Weights of a small transformer language model: vocabulary 8192, rotary positions.
Each number is 128 + 24 x the weight over its row's rms, rounded and kept within 0 to 255. Layers, rows and columns count from 0. The size above them is the row's rms in percent of the matrix's.

# layer 5 MLP gate, 320x128, rms 0.172, rows 99-116, columns 0-127
size [109  98 103 101 109 105  92  91 103 101 102 104  96  92  95 102  89 112]
[[108  92 105 112  72 119 107 142 121 150 165 145 135 170 112 138 108 146 130 151 163 151 171 122 143 149 181 116 107 108 164 102 128 114 130 113 116  94 142 149 131  91 159 153 170 157 127 101 113 131 119 132 104 148 113 146 107 138 185 153 123 152 114 115 138 140 104 114 139 140 164 164 163 140 134 116 129  78  99  90 121 106 132 176 130 155 117 176 109 146 121 139 121 165  84 145 112 150  71 108 137 160 128 126 122 142 134 139  86 145 113 114 134 132 155 169 133 168 123 153 117 125 122 100 143 128 147 112]
 [176 179 141 137  98 175 109 129 133 147 148 123 140 120 116 140 127 116 160 162 118 132 144 124 109 131 147 119 142 138 105 160 157 127 153 177 179 128 141 159 154 134 112 148 110 143 186 145 106 114 102 151 120 122 133 108 175 130 139 123 154 116 101 110 173 115 140 113 138 119 150 125 114 131 105  72 155 138  86 134 104 103 115 121 143 160  87 123 124 160 126  86 107 102 154 100  80 147 131  96 107 112  93 106 100 124 160 112 126 163  96  76 134 125 128 117  92 141 154  89 114 145 131 147 101 110 106 126]
 [127 139 151 110  84 123 121 108 111 130  57 120 136 145  68 121 142 132 151 145 139 144 158 170 144 125 165 126  87 133  93  85 106 145 103 119 140 146 157 141 148 105 113  85 136 154 152 145  96 143 134 156 108 131 140 145 109  94 156 135 133 156 135 143  63 160 158 109 145 107  83 142 160 134 136 113 102 119 145 171 111  87 151 124 100  64 125 142 136 161 111 135  98 112 124 121 116 121 110 104 117 114 123  79 115  96 110 137 112 132 131 111 153 111  87 154 154 144 132 142 149 141 133 161 125 106 124 135]
 [135 165 142 104 101 133  88 154 150 173 110 119 116 112 118 114 136 122 152 131 127 140 133 193 194 181 134 107 102 136 124 123 102 108 124 133 135 104  91 165 150 110  97 109 193 122 103 138 167 145 129 136  87 143 111  89  95 134 173 127 103 137 133 169 133  95 144 149 108 131 148 131 121 171 154 142 136 141 119 124 138 124  99 141 119 124 136 159  88 104 131 111  88 123 129 120 115 111 152 131 140 138 110 125  53 126 117 133 119 140 144 106 128 131  95 140 100 145 111 105 109 106  97 114 134 165 160 107]
 [123 136 130 106 113 170 163  97 112 107 127 107 153 120 129 117 160 118 135 148 122 117 130 174  94 141 135 122 131 147 137 130 102 159 127 139 131 131 122 135 184 138 102 111  90 109 119 146 154 132 117 152 141  96  85 131 102 104 136 137 154 114  74 131  86 156 111 124 104 166  94  80 144 149 110 108 158 130 142 151 144 149 129 105  83  76 152 141 131 159 149 105 147 126  93 124 176 102 136 146 131  88 138  99 158  89  84 113 167  95 163 143 127 117  91 129 158 126 114 123 113 142 165  78 139 125 137 111]
 [117 152 170 151 137 123 122 143 138 166 144 109  91  85 134 109 141 175 157 135 142 153 123 156 131 132 153 104 131 120 112 139  96 152 128 128 127 116 138  83 122 123 114 137 156  99  87 100 134  97 103 126 102 130  98 111 117 156 115 140 141 195 109 107 126 128 143 135 139 131 175 111 152 115 120 100 111 144  86 118  69 184 161 119 120 117 150 120 106 123 117 146 142 104 105 191 125 148 119 140 167 114 147 152 102 128 151 194 134 151 118 111 114 138 119 104 119 101  80 133 107 160  85 129 123 146 133 149]
 [123 107 107 145 133 113 131 125 134 123 131 157 117 135  96 153  95 120 162 138 140  69 107 140 145 102 152 154 140 148 125 120 110 161 128 133 130 131 136 136 127 149 121 124 120 140  99 118 144 164 108 148 109 138 108 130 179 153 148 158 132 115 120 154 139 169  97 135  95 105 114 114 117 116 141  85 114 138  73  96 176 144 182 152  99 146  89 142 135 106 133 106 130 155 179 123 111 119  91 122 136  96 101 133 160 143 131 115 122 143 107 116 126 119 119  92 148 126  98 164 106 122  89 149 144 179  88  48]
 [108 103  67 172 120 102 147 136  98  91 108  85 141  96 118 139 152 133 141 153 148 168 167 140 165 156 132 109 102  95 114 140 192 126 135 130 105 125 126 105 145 145 166  87 150 122 122 131 103 122 135 120 143 116 133 135 123 140 131 171 115 163 148 139 124 116 125 148 149 121 152 105 108  60 132 128 117 135 139 110 122 130 118 143 161 105 165 147  97 136 109 130 128 160 104 157 124 132 163 119 150  94 122 128 149 116 132  98 121 154 148 160 176 116 172 133 118 109  96 126 103 170 117 176 138  82 143 155]
 [117 163 121 148 166 138 114 116 127 171 107 129 153 133 111 140 154 135 113 126 147  95 128 135 132 135 149 117 122 114 148 111 102 166 137 149 151 106 162 147 163  88 130 142 148 128 129 103 126 125 186 128 129 116 144 153  99  86 129 141 138 126 148 122 124 149 149 123 181 154 143 145 165 108  96 138 141 137 204 123 151 160 116 181 120 106 105 158 114 110 140 137  47 138 115 145 121 150 102 154 134  87 121 126 116 167 158 109  82 133 138  87 137 131 165 163 104 109 104 129 120 172 109 133 137 110 128 116]
 [ 95 123 119 106  82 147 102 142  71 146 133  67  97 129 132 114 121 123 122 131 129 143 155 133 169  87 140 111 141 145 144 136 147 113 100 142 131 144 116 106 110 108  88 137  92 130 141 174  86 120 102 118 147  94 115 112 120 169 104 101 117 125 136  81 125 156  88 156 151 110 110 125 137 102 130 125 115 128 134 136 135 139  85 126  64 169 114 100  94 105 121 129 125 147  91 145 144  98 163  67 148 133 134 147 147 154  93 127 108 148 111 137 129 119  95 108 111 135 157 102 130 156 134 102 115 139 178 120]
 [123 129 150 109 133 154 125 110 170 148 118 109 138  81 102 132 133 183 209 126 108 168  89  92 135 136 129 126  88 101  94 127  92 172 127 103 118  97 126 118 131 148 128 163 151 123 128 112 123 103 140 140 138 121 141 145  72  87 155 132 138 119 103 147 103 129 128  91 112 105 161 131 129 112 114 123 129 146 138 167 158 107 121 117 132 142 115 160 139 145 149 137 125 181 141 137 124 131 137 141  99  95  66 135 135 114 140 153 121 151 138 121 117 169 148 116 101 150 121  73 133 144 164 110 136 173 153 144]
 [135 114 193 146 140 156  70 150 140 125 109 128 125 111 137 127 146 152 165 167 154 133 119 140 126 123 117 102  94  65 150 119 129 130 109 132 135 122 152 115 139 153  96 126 108 179 121 130 107 108  87 120 158 120 133 136 122 132 132 126 109 103 147 130 163 140 172 138 118  83 153 123 118 115 161 154 162 100 140 108 103 153 144 121 128 155 108  93 114 100 137 128 138 107 157  91 115 138 142  81 154 156 145 115 106 104 133  79  87 123 132 132 152 169 153 129 102  96 122  64 115 108 133 109 111 131 164  92]
 [129  95 129 103 153 120 170 153  91 150 121 131 137 132 132 176 157 135 133 119 134 120 118 116 141 143 105 113 123 101 134 114  89  88 143 121 107  99 159 143  90 153 168 114 148 109 111 150 128 156 102 185 108 103 132 150 113 141 183 110  95 154 120 145 166 161 131 101 150 160 148 152 127 169 105  87 144 116 116 121 114 131 155 125 124 167 158 154 126 129 134 121 145 161 161 145 163 118 168  95 137 116 119 118 122 150 138 123  63 109 113 123 144 145 145 126 134 123 184 130  80 123  86 128 105 166 105 124]
 [118 149 149 117 118 132 136 108 150 141 135 151  87 130 123 128  70 103 145 101  97 124 141 169 136 186  94 120 112 165 163 115 125 108 146 128  94 157  71 148  99 122 132 167 133 152 128 125 159 132 106 104 146 136 135 143 123 181 124 136 115 115 106 138 154 155 106 121 129 119 137 129 153  99 136 157 150 109 144 157 142 100 140 130 138  82 121 115  91 139 182 134 104 108  83 134 132 124 140 120 143 163 106 109 146 109 151 145 108 154 134 147 141 123 147 137  88 131 138  93 184  51 116 114 127 108 161 111]
 [131 112 129 162 140 126 111 126 147 135 151 151 196 119 122 117  83 148 169 145 143 120 135 174 142 171  70 121  98 131  83 119 128 168 124 107 136 154 124 122 151 117 139 103 120 121 139 105 124  98 161 134 168 134 145  88 122 131 145 173 124 140 123 158 140 164 165 119 152 129 174 125 136 130 110  93 127 145 156 148 144 114 120 117 153  82 107 147 137 103 134 127 117 135 110 130 109 145 127 154  71 145  93 120  95 127 138 118 130 124 157 117 147 149 137 141 145 106 129 106 108  42 117 172 133 153 123  98]
 [133 139  81 128 142  93  93  98 138 149 136 132 119 121 128 143 123 178 121  87  89  94 133 165 149 167 111 113 171  81 110 164 143 157 106  82 108 102  97 140 114 126 142 127 165 104  89 134 133 102 124 104 105 115 100 174 151 141 158 149 165 117 120 160 141 156 106 142  97 110 148 127 147  96 129 103 138 130 128 139 135 121 107 134 131 136 133 120 132 121 166 122 134  91 129 140 134 127 179  91 140 139  98 132 117 101 113 167 129 153 121 155 131 136 168 110  84 142 116 112 113 121  94 101 140 174 186 150]
 [140 137  83 115 113 131 128 121  90 125 101 126 113 103  95 125 159 123 142 132  92 140 158 168  81 119 137 107 136 164 138 143 167 110 136 152 119 130 105 170 116 130  76 130 142 106 124 121 127 144 131 143 101 106 115 100 162 116 138 156 183 170 153 102 139 135 118 133 145 165 129 150 106 127  93 126 109 129  95 119  88 110 106 154  94 135 159 135 166 166 160 111 130 144 129 143  90 161 102 135 131  84  95 126 129 147 105 155 100 127  91  98 158 136 111 142 126 110 136 114 161  55  97  95 111 128 117 127]
 [148 136  78 115 101 126  79 122 122 104 115 103 121 159 136 119  82 125 136 140 109 164 143 134 165 163 120 116 128 117 103 125 124 129 120 164 151 105 147 108 135 164  92 127 122 136 124 154 130 102 122 129 117 139  90 115 119 118 145 111 134 119  84 108  83 131 130 163  95 118  93 103 177 180  85 130 144 155 150  99  97 135 113 155 147  89 121 156 137 130  95 112 133 106 130 110 193 141 123 151 116 124 143 140  87 116  69 143 161  95  81 104 127  97 124 131 144 127 130  96 105 106 139 127 156 152 127  91]]
# layer 5 MLP up, 320x128, rms 0.17, rows 99-116, columns 0-127
size [123  88  99 106 102 118  93  88 108  83 101 105  91  93  85 100 120  99]
[[102 156 117 115 135 120 133 121 143  95 117 127 114 127 133 144 113  96 154  77 127 116 134  98 146 140  95 138 154 170 140 133 111 125 150 188 113 113 133 120 142 138 101 160 112 145  74 147 121 107 134 134 139 153 128 149 204 184 127  85 126 137 142 187 122 123 110 114 152  96 139 128 108 107 150 115 101 113 165 128 130 157 121 126  98 116 171  83 146 143 121 153 125 121 129 143 145 137 177 129 124  91  85 116 134 117 117 169 106 153 137 120  85 153 110  89 124 125  89 127 141 139  85 134 149 119 101 151]
 [139 112 151 142 120 148 135 163 153 120 154  79 130 118 142 123 124 137 127 131 141 106 130 156 133 135 113 115 118 170 142 124 136  95  77  93 114 106 126  96 156 134 140 157 129 182 126  61 141 114 137 136 133 118 164 159 119  85 124 137 142 156 139 148 154 161 146 129 144 135 118  88 149 130 118  52 114  85 109  89 181 184 118  99 142 126 120 152 138 113 107 169 109 152 144 137 162 142  88 117 139 115 146 138 149 127 162 133 120 134 156  92 124 122 144 105 152 150  96 123 130 133 145 171 145  93 116 141]
 [133 102 114 132 143 163 142 131 165 136 162  92 150 101 103 141 139 125 144 125 146 113 133 147 130 104 151 119 111 175 133  90 108 130 166 114 139 169 145 149 167  95 113 100  93 139 108  94 167 114 106 178 125 138 141  57  98  90 110 108  92 109 161 133 140 121 160 110 117  90 109 119 135 131 139  86 150  65  96 141 118  94 174 130 114 114 127 145 133 117  66 139 136  95 121 133 142 155 101 119 136 119 132  91 130 116 154 125 131  94 138 115 140 119 125 125 137 134  98 118 173 117 144 145 165 108 118 117]
 [145 132  77 147 120 123 128 117 111 146 100 138 126 146 115 106 159 125  93 154 127 133 101 120 124  89 128 165 117 122 163  96 153 127 125 139 115 150 160  99 132 145 114 112  72 174 134 131  98 131 129 150  91 107 110  98 143 102 125 115 119 106 105 100 144  91 134 133 142 124 104 157 137 165 148 101 130 172 119 104  61  69 120 121 157 147 134 138  99 130 167 133 109 176 139 133 124 117 146 120 129 104 159 130  84 150 124 127 127 146 111 146 114 144 127 133 132 180 143  98 121 142 143 138 104 166  48 147]
 [101 180 162 147 143 125 111 142 110 124 125 117  96 137 155 170 136 108 137 116 124 128  73 143 107 132 155 125 144 109 157 102 164 124 119  91 103 135 160 110 134 145 114 126 180 138 116 140 135 148 116 115  95 119 117 147 118 109 124 181  77 157 158 100 149 122 142 127 100 122 137 166 179 107 149 142 138 142 154 141 134 116 105 125 144 162 117  82  73 179 136  93 131 109 142  97 114 153 133 113 133 120 150 147 145 133 116 140 124 108 110 130 134 145 125  52 118  54 139 129 144 138 113 150 130 140 146 129]
 [110 106  86 118 102 120 117 148 149  87 114  98 105 147 124 154 100 106 118 122 111  93 139  92 104  69 157 121 111 150 147 101  98 107 111 126 174 127  95 134 125 104  85 139 100 143 130 133 133 109 163 106 144 118 115 118 141 166 104 141 132  75 108 140 149 123 135  98 147 127 121  99 116 112  68 139 115 172 137 104 113 135 139 126 117 118 134 123 137 150 144  86 193 121 130 116 142  86 128 115 126 131 113 113 105 161 136 137  99 106 145 116 158 130  77 143 140 134 171  84 109 109 145 140  99 135  68 113]
 [ 98 114 163 124 102 174 177 113 141 127 143 121  93 139 106 149 139 128 158 109 137 141  95 122  99 150 129 143 154 159 155 170 144 117 140 197 112 165 139 151 172 112 186  80 166 136 115  96 132 124 113 144 145 109 110 100 174 109 140 128 123 149 120 120 187 155 118 169 155 146 148 154 135  94 146 137 165 134 111 116 145 134 147 148 125 139 123 111 116 106 111 125 130 122 123 118 105 103 148  70 120 113 113 106 110 149 133 138 113 112 126 129 139 139 179 153 140 129  93 158  96 153 155 148 116 142  98 132]
 [ 70 120 113 151 177 158 139 130 125 120 101  98 145 147 147 142 125 116 117  87 107 147 139  99 149 140 153 116 141 152 131 137 138 132  80 115 134 144 157 100 114 119  99 139 127 139 125  91 131 121 132 140 166 124 125 137 118 125 119 109  94 155 143 142 113  71 161 162 184 145  93  89 150 142 122 144  77 132  92  98 126 154  56 164 111 142 111 148 143 127  89 150 127 122  91 133 110  84 147 113 142 125 115 109 139 129 140  82 113 124  90 104 153 159 118 148 131 133 147 112 138  95  93  96 144 107 102 129]
 [124 136 143 132 117 120 109 151 154 149 122 114 129 148 109 180  88 131  88 103 102 144 145 113 111 180  82 138  82 149 105  93 131 141 114  79 146 147 131 127  95 112 166 113 113 134  97 150 163 109 105 179 153 119 171 135 123 162 133 155 117 101 110 146 146 104 163 129 118 152 151 111 106 165  93 115 102  93 126 129 125 147 121 114 136 130 113  99  97 131 112 135 114 140 121 131 108 130 109 118  94 147 111 183 150 167 133 132 116 108  68 136 161 116 114 117  89 113 120  82 151 116 164 152 157 131 135 149]
 [145 130 140 134 142 134 165 101 131 114 102 184 183 121 145 151 124 156 126 156 146 120 149 161 153 141 103  96 136 139 146 127 173 128 139 119 160 117 142 152 164 129 101 137 131  97 145 139 187 101 155 140 126 129 124  93  95 131 150 177  96 173  96 127 115 143 178 109 166 128 118 129 115 125 181 102 165 122 111 151 149 110 167 114 162 117 129 101  88 112 145 125 101 127 129 158 127 134 154 120  99 128 113 142 121  94 102 159 150 144 162 134 127 126 133 132 146 127 139 104 112  64 137 109 120 113  84 101]
 [173 126  97 146  94 107  86 140  96 122 146 131 168 143  99 150 137 128 120 123 167 142 153 172 162 104 101  64 151  96 152 131 144 150 119 135 169 110 138 133  92 112 137 133 165 168 134 130 158 139 166 144 124 128 117 122  97 115 122 135 134 152 128 101 137 124 146 104 119 165 117 119  58 133 168 121  96 109 142 133 155 167 124 115  94 180 168 157 108 122  96 107 114 126 163 135 128 129 123 124 162 103 120 126 103 147 106 126 142 164 129 103 146  97  90 143 142 143  96 135 130 135  94  96 155 136 138 145]
 [141  96 125 150 103 139  91 169 126 140 154 137 136 137  97 181  96 133 173 113 114 147 123 139 133 138 125  99 137 143 131  90 113  90 148 137 131 120 141 172 159  89 144 136 151 182 175 120 136 143 141 114 169 107 114 143 157 105 138 105 110 143  81 136 110 121 112 120 177 110 102 141 129 122 112 103 175 107 127 155  85 166 105 144  98 164 121 140 139 140 138 125 114  85 169 149 101 145 152 116 132  88 129 157 114 110 144  96  93 152 119 132 132 134 117 116 106  84 172 125 166 113 127 102 136 129 132  90]
 [144 128 136 102 124 159 143 126 116  84 142 178 161 147 154 103 123 104 125 123 145 106 138 119 121 153 158 107  75 131 127 171 126 120 101 129 160 121 120 122 116  84 151  78 145 148 203 141 122 134 132 142 160 143 157 102  88 139 146 117 157 154 141 150 129 115 114 124 141 151 159 136 101 158 103 139 135 207  99 149 123 163 151 147 137 116 158 157 135  83 115 104 151 125 135 119 127 134 142 118 108 113 134  97 129 162 148 129 131 117 114 128 119 148 156 180 159  88 120 147  86 153 114 147 123 154 121 144]
 [143 134 116 157 126 165 138  91 122 131  91 124 122 112 175  98 146 116 107 134 116 127 162  97 124  87 125 168 116 137 108 154 147 115 116 131 151 151 148 153 155 147 171 125  88 146 127 143 155 101 147 144 117 118  85 146  84 123 178  78  91 135 111 116 128 122 170 139 114 107  94 148 104 144 119 176 106 165 149 136 104 119 107 142 166 153 137 141 101 132 130 160 100 169 131 145 107 126  96 119 147 112 166 127 132 165 131 142 124 127 102 109 129 125 119 148 174 109  98 141  98 182 112 135 117 185 138 125]
 [131 174 131  99 166 133 166 112 169 163 123 161 154 144 105 155  92 121 142 142 129 102 142 142 117 163 146  93 126 107 143 144 160 118 146 116 148 101 116 151 144 151 114 109 160 140 131 102 107 138 185 160 125 136 147 132 115 104 139 140 118 131 107 134 130 156 143 140  89 157 112  96 149 163 134 103 157 102  79 135 108  93 104 113 187 137 178 150 154 146 122 120 144  96 103 105 125 178 101 172  72 133 146  99 142 136 143 145 116 130 157 136 132 121 148 137 154  96 138 143 112 152 108 131 129 137  80 112]
 [114 103 106 132 105 131 145 106 130 142 129 109 136 141 101 148 101 162 134 143 157 134 109 173 111 146 117 166 165 154 139 110 113 141 139 127 112 141 127 125 124 130 143 191 106 116  89  91 104 136 131 171 103 101 145 178 130 101 133 144 176 181 157 144 104  95 126 129 103 169 124 152 155 134 137  95 117 145 113 139 139 141 131 140 159 109 137  96 151 100 117 147 106 104 168 149 120 110 122 133 153  85 157 104 154 100 154 104 118 122 125 106 125  78  82  94 149 153 131 154  96 133 122 112 136  67 154 141]
 [110 127  98 104 143 116 177 122  67 109 110 111 132 118 100 118 138 168 123 154 150 138 132 129 112 158 125 118  97 147 114 117 115  80 143 127 115 115 141 130  68 149 130 128 164 113  97 122 158 122 147 102 127 125 152 114 168 146 100 153 130 129 113 108 142 129 129 137 123 143 119 113 140 125  97 130 103 130 101 112  72 136 117 164 137 159 117 151 110 153 121 130 134 158 144 104  93 156 137 144 129  81 145 112 155 176 159 145 105 112  64 104 116 122 136 130 196 138 160 148 119  72 113  83 162 109 133 119]
 [102 149 128  83  86 132 156 133 129 139 139 120 159 110 127 135 121 148 132  95 108 125 121  89 125 136 155  94 149 152  70  99 120 141 145  89 131 152 145 144 117 133 120 137 128  94 146 124 140 131 133 112 124 138 104 172  82 148 137 178 157 118 114 141 118 143 161 164  87  86 126 123 122 124 134 141 151 133 117 107 179 154 124 159 103 118 138 190 132 122 124 109 150 131 126 126 137 107 149 112 120  99 111 138 110 131 130 138 149 158 140 133 122  86 115  82 136 206 109 145 111 147 165 178 154 128 166 172]]
# layer 5 MLP down (transposed), 320x128, rms 0.15, rows 99-116, columns 0-127
size [ 93  91 104 107 103 109  88  99 107 113  96 106  88  88  94 105 106 100]
[[126 127 159 112 136 134 106 118 108 155 113  17 146 115 126 135 102 106 125  76 100 139  96 130 130 107 110 184 151 132 140 126 147 144 133 173 124 129 134 150 150 116  89 146 143 150 115 126 113 147 140 105 121 145 120 112 169 116 157 122 133 138 135 127 127 136 113 137 139 126 148 133 102 154 157 131 131 129 159 126 122 162 138 109  58 140 148 135 181 151  97 129 139 128 132 149 156  94 140 126 151 134  79 178 126 125 109 114 150 115 143 114 129 178 112 114 114  73 146 146  92 144 109 138 106 148 121 157]
 [121 156 177 148 117 137 166 101 136 114 153 154 129 126 140 161 111 158 130  96 179 104 156  97 128 124  99 120 127 118 119 194  79 155 148 118 115 176 130 160 112  96 120 155  98 138 151 150 155 139 153 120 123 120 144 146 143 157 128 178 127 133 184  90 128 115 115 137  95 144 141 130 159  85 144 114 175 103 153 158 145 140 118 122 146 115 133  88 116 127 135 153 139 157 122 125 128 125 165 142 112 111 144 126 147 125 168 136 137 120 158 105  92 156  74 155 112  98 133 143 155 148 145  95 128 115  96 136]
 [118 146 164 130 144  90  97 101 151 151 106 157  81 117 120 166 111 142 116 142 174 122 137 150 113 176 113 156 138 157 125 123 145 103 104 107 132 131 150  99 139 142 157 150 110 133 137 102  99 188 166 163 144 117 143  77 136 101 110 137 130  82 129 124 158  92 148 137 140 180 125 153 105 147 159 120 142 131 142 128 131 152 117 113 110 112 113 141 155 110 135 155 125  75 155  97 155 137 107 136 134 162 115 129 160 169 168 153 136  90 111 130 143 124 135  78 136 123 135 103 128 132 159 123  84 125  86 117]
 [169 139 109 129 148 127  74  85 120 141 136 115 137 192 153 139 124  91 117 147 140 112 166  97 151  97 134 145 155  85 134 113 133  86 128 147 158  88 116 135 139 138 107 112  93 116 173 161 152 185 129 112 141 129 111 120 126 156 124 125 142 125 157 152 116 114 132 148 143 138 115 142  86 126 125 117 152 120  88  93 153  61 144 114 153 145 136 140 146 139 153 109 138 151  98 139 141 133 140 120 126 139 159 123  84 115 165 101 149 111 104 151 141 123 142 182 147 131 161 152  96 156 140 106 150 122 163 101]
 [111 147 110 116 139 123 155  94  66 101 142 146 135 127 118 107 169 135 165 144 140 125  90 142 121 123 116 140  99 141 157 106 118 131 145 103 142 172 116 122 115 101  90  76 172 100 110 119 144  89 144 135 111 163  73 121 137  84 129 132 108 152 100 133  92 138 123 112 121 156 119  95 105 136  75 124 154 109 171 160 161 118 140 127  94 110 136 107  93 151 139 107 101 118  90 147 182 120 110 158 133 121 140  91 149 131  97 105 153 114 149 123 111 132 128 116 150 134  93 142  96 117 128 117 109 180 126 124]
 [132 155 118 127 177 109 113  77 132 132 132 129 146 140 146 100 125 143 159 140 120 138 164 121 144 114 131 113 140 113 103 146 153 143  92 116 135 143 134 128 139 146 132  44  91 114 169 161 135 209 156 141 112 119 136 100 139 159 138 143 140 141 153 123 174 161 151 129 113  84  95 149 120  97 130  96 148 155 144  75 167 107 139 121 131 146 105 109 126 127 158 101 177  97 117 113 129 125 123 124 163 123 124 132 103 109 138  82 110  77 123 137 138 126 125 174 133 158 147 137 153 138 123 148 127 106 144 136]
 [157 157 108 141 119 101  95 140 100 131 139 126 123  73 133 136 111 119 104 126 114 111 158  92  79 150 106 111 131 106 146 103 139 128  91  94 120 121  94 125 142  99  82 183 108  91 161 168 178 142 129  85 141 129 129 130 121 153 112 110 113 123 170 106  87 126 115 139 133 107 139 124 109 131 114 125 154 129 151 130 105  97  93 127 136 149 154 154 120 134 121 123 141 155 159 165 126 150 147 143 143 130  98 106 122 157 168  99 134 179 122 145 127 185 142 104 160 137 151 134 146  91  75 121 127  85 132 109]
 [151 105 105 106 157 163 177  74 115 140 122 161 128 119 102 106 128 130 153 121 168 144 136 111 150 145 129 107 136 130 131 164 159 114 125 146 122 151 177 125 151 132 125 149 145 107 152  90 171 138 132 118 141  91 112 125 111 137  95 126  99 139 116 136 119  78  87 137  99 137 115 119 140 117 155 138 140 110 131 120 152 131 133 103 127 151 144  93 116 145  75 145 114 118 147  92 126  75 129 118 167 128 113 143 141 132 130 106 111  92  88  77 131 138 116 140  97 139 171 140 142 136 164 149 190 125 104  64]
 [104 131 103 130 117 109 160 128 145  92 106 144  91 128 133 103 134 161 111 129 144 140 147 160 128 128 147 111 156  95 126 147  96 134 123 171 117  77 110 151 147 127 120 173  87 138 104 166 106 114 167 142 117 124 108 126 120 117  85 127 113 107 108 121 116 129 118  66 113 154 127 108 124 140 136  92 172 156 110 172 125 149 171 137 124 106 103 148 128 125  68 150 155 116 149 114  94 127 106 140 143 140  95 109  99 139 160 121  97 142 151  79 145 114 138 123 133  79 113 167 142 142 130 144 118 184 132 169]
 [105 127  92 109  82 127  82 132  90 151 120  40  89 159 126 120 124 122  82  98 116 129 113 101 159 116 125 116 125 123 108 132 127 117 129 151 124 139 115 168  96 123 156 143 132 147 121 151  56 125 111 116 147  95 136 150 161 145 118 109 126 105 161 121 156 120  97 151 137 138  86 150 140 118 119 132 117 105 133 159 127 144 123 140  47 158  91 116 132 124  96 132 118 142 112 111 131  94 142  94 156 104 150 127 122 145  88 130 114 125  87 132 124 120 123 101  98 132 117 115 114 155 120 108 128 121 177 142]
 [143 145 152 108 154 126 122 151 155 148  98 106  98 112 109 132 109 113 137 107  99 147 117 118 149 165 101 104  79 137 128 149 142 131 149 109 119 138 166 116 122 107 167 136 115 115 124  96 104 102 129 150 119 147  93  85 144  95 137 139 170  96 120 140 114 138 165 132 130 181 145 127 123 138 111 147 171 148 121 139 113 144  94 134  78  93  84 129 151 107 166 145 110 137 103 147 119 106 157 118 100 126 100 131 150 107 138 126 161 137 162 133  96 119 166 138 106 112  96 148 132 105 160 130 131 216 168 158]
 [136 139  89 107 100 127 131 105 118  81 121 126 146 135 103 100 154  98  88 134 133 104  99 130 135 126 158 174 136 128  86 137 163 158 169 104 133  92  84 142 117 131 155 129 123  99 117 130 133 135 142 151 134 130 140 121 134 171 141 153 130 131 137 104 134 121 118 121 131 197 123 162 110 138 147 135  84 136 171 143 142 108 107 167 119  98 106 151 110 155 158 166 156 186  90 149 170 116 103 131  90 149 121 169 132 152 101 155 137 113 122  95 115 108 120 107 168 165  88 135 113 135 138 150 151 149 124 111]
 [ 99 107 139 114  86 103 103 123 110 165 149 178 129 121 102 143 105 164  81 127 140 123 123 130 114 145  94 121 121 122 141 126 117 130 121  86 134 129  91 127 136 160 133 179 137 135  85 112 146 101 111 130 100 129 156 126 160 162 108 149 106 102 135 162 126 117 191 103 136 133 124 108 104 103 148 155 147 112 128 114 150 128 161 173 147 102 141 119 144 145  59 130 108 154 165 170 115 118 145 130 119 153 176 132 140 152 155 100  85 113 104 110 132 102 152 156 117 140 157 141 140 123 112 118 183 133  99 149]
 [144 127 145 109 116  98 101 157 128 174 115  49 100 128 146 142  92 136 100  95 141 124 106 129 102 113  91  93 119 117 117 115 120 149 105 134  83 134 124 110 149 121 125 168 147 151 171 179 153 127 126  83 122 129 153 132 123 135 107 140 163 131 116 156 165 123 122 113 101 162 145 125 107 146  97 104 175 125 117 118 161 114 161 160 112 113 102 143 171  86 121 128 135 109 108 107 130 145 132 144 140 146 104  83 118 114 161 125 134 156 157 181 130 125 119 122 156 120 146 137 152  92 124 140 166  95 157  99]
 [139 108 100 141 107 144 107 155  87 151 130 110 100 138 143 121 140 112  70 116  96 126 103  74 132 125 139 130 136 154 120 107 103 102 129 189 125 101 107  93 111 111 115 149 128 135 141 184 119 152 106  97 113 109 140 169 156 153  97  87 159 122 133 102 131 104  94 141 146 132 110 130 107 118 109 168 108 126 148 101  92 160 104 136  83 169 134 106 116 176 109 112 131 156 158 147 114 107 172  88 177 116 147 137 141 127 128 108 141 127 122  99 133 132 100 107  95 144 117 141 147 168 132 121 144 123 158 158]
 [113 155 137 122 128 140  99 155 134 161 126 111 120 111  74  80 104  99 143 129 106  84 101 127 129 103  77 139 117 135 177 141 140 102 101 117 119 115 171 105 149 139 122 138 132 156 157  86  58 120 129 137 165 118 150 120 139 127 100 159 157 160 119 136 144 110 135 120  82 168 110 145 114 125 132 155 111 105 142  81 106 151 110 140 149 113 118 131 185 131 102 131  81 123 161 110 124 134 124 139 139 126 170 142 148  73 137 111 121 122 105  91 107 113  98  94 155 127 110 143 165 145 128 135 134 126 131  99]
 [133 117  92 121 161 121 161 116 134 131 121 176 153 105 145 156 121 168 145 174 151 139 112 101 125 164 102 122 135 142 128 136 120 124 130 106 127 107 123 135 104 106 153 138  82 124 109 109 110 137 150  90 101 119 159 137 142 114  95 127 134 160 166 123 132 143  95 166 127 129  92 137 123 161  71 142 120 151 128 136 107 145  30 118  93 142 117 130  82 150 151  98 141 150 119 143  98 123 161 113 135 145 141 122 120 179 142 161 109 112 115 127 128  97 141 181 143 160 120 125 144  90  98  99 130 113 106 136]
 [118 170 144  89 139 134 190 165 130 116  91 139  83 128 143 116 136 142 115  97 124 125 144 167 175 112 131 138 122 122 112 153 105 119 171 129 155 151 180 124  97 109 135 119  85 133 136 190 113 123 101 106 149 152 117 170 102 102 133 137 115 114 131 113 136 160 153 152 102  92 115 149 137  84 116 135 130 133 116 163 104 132 141 147 134 106 147 131  86 137 145 133 119 108 106 141 130  79 139 110 116  87 144 104 117 101 124  93 132 133 179 152 127 122 153  90 137 150 111 121 179 108 136 164 165 131 147 138]]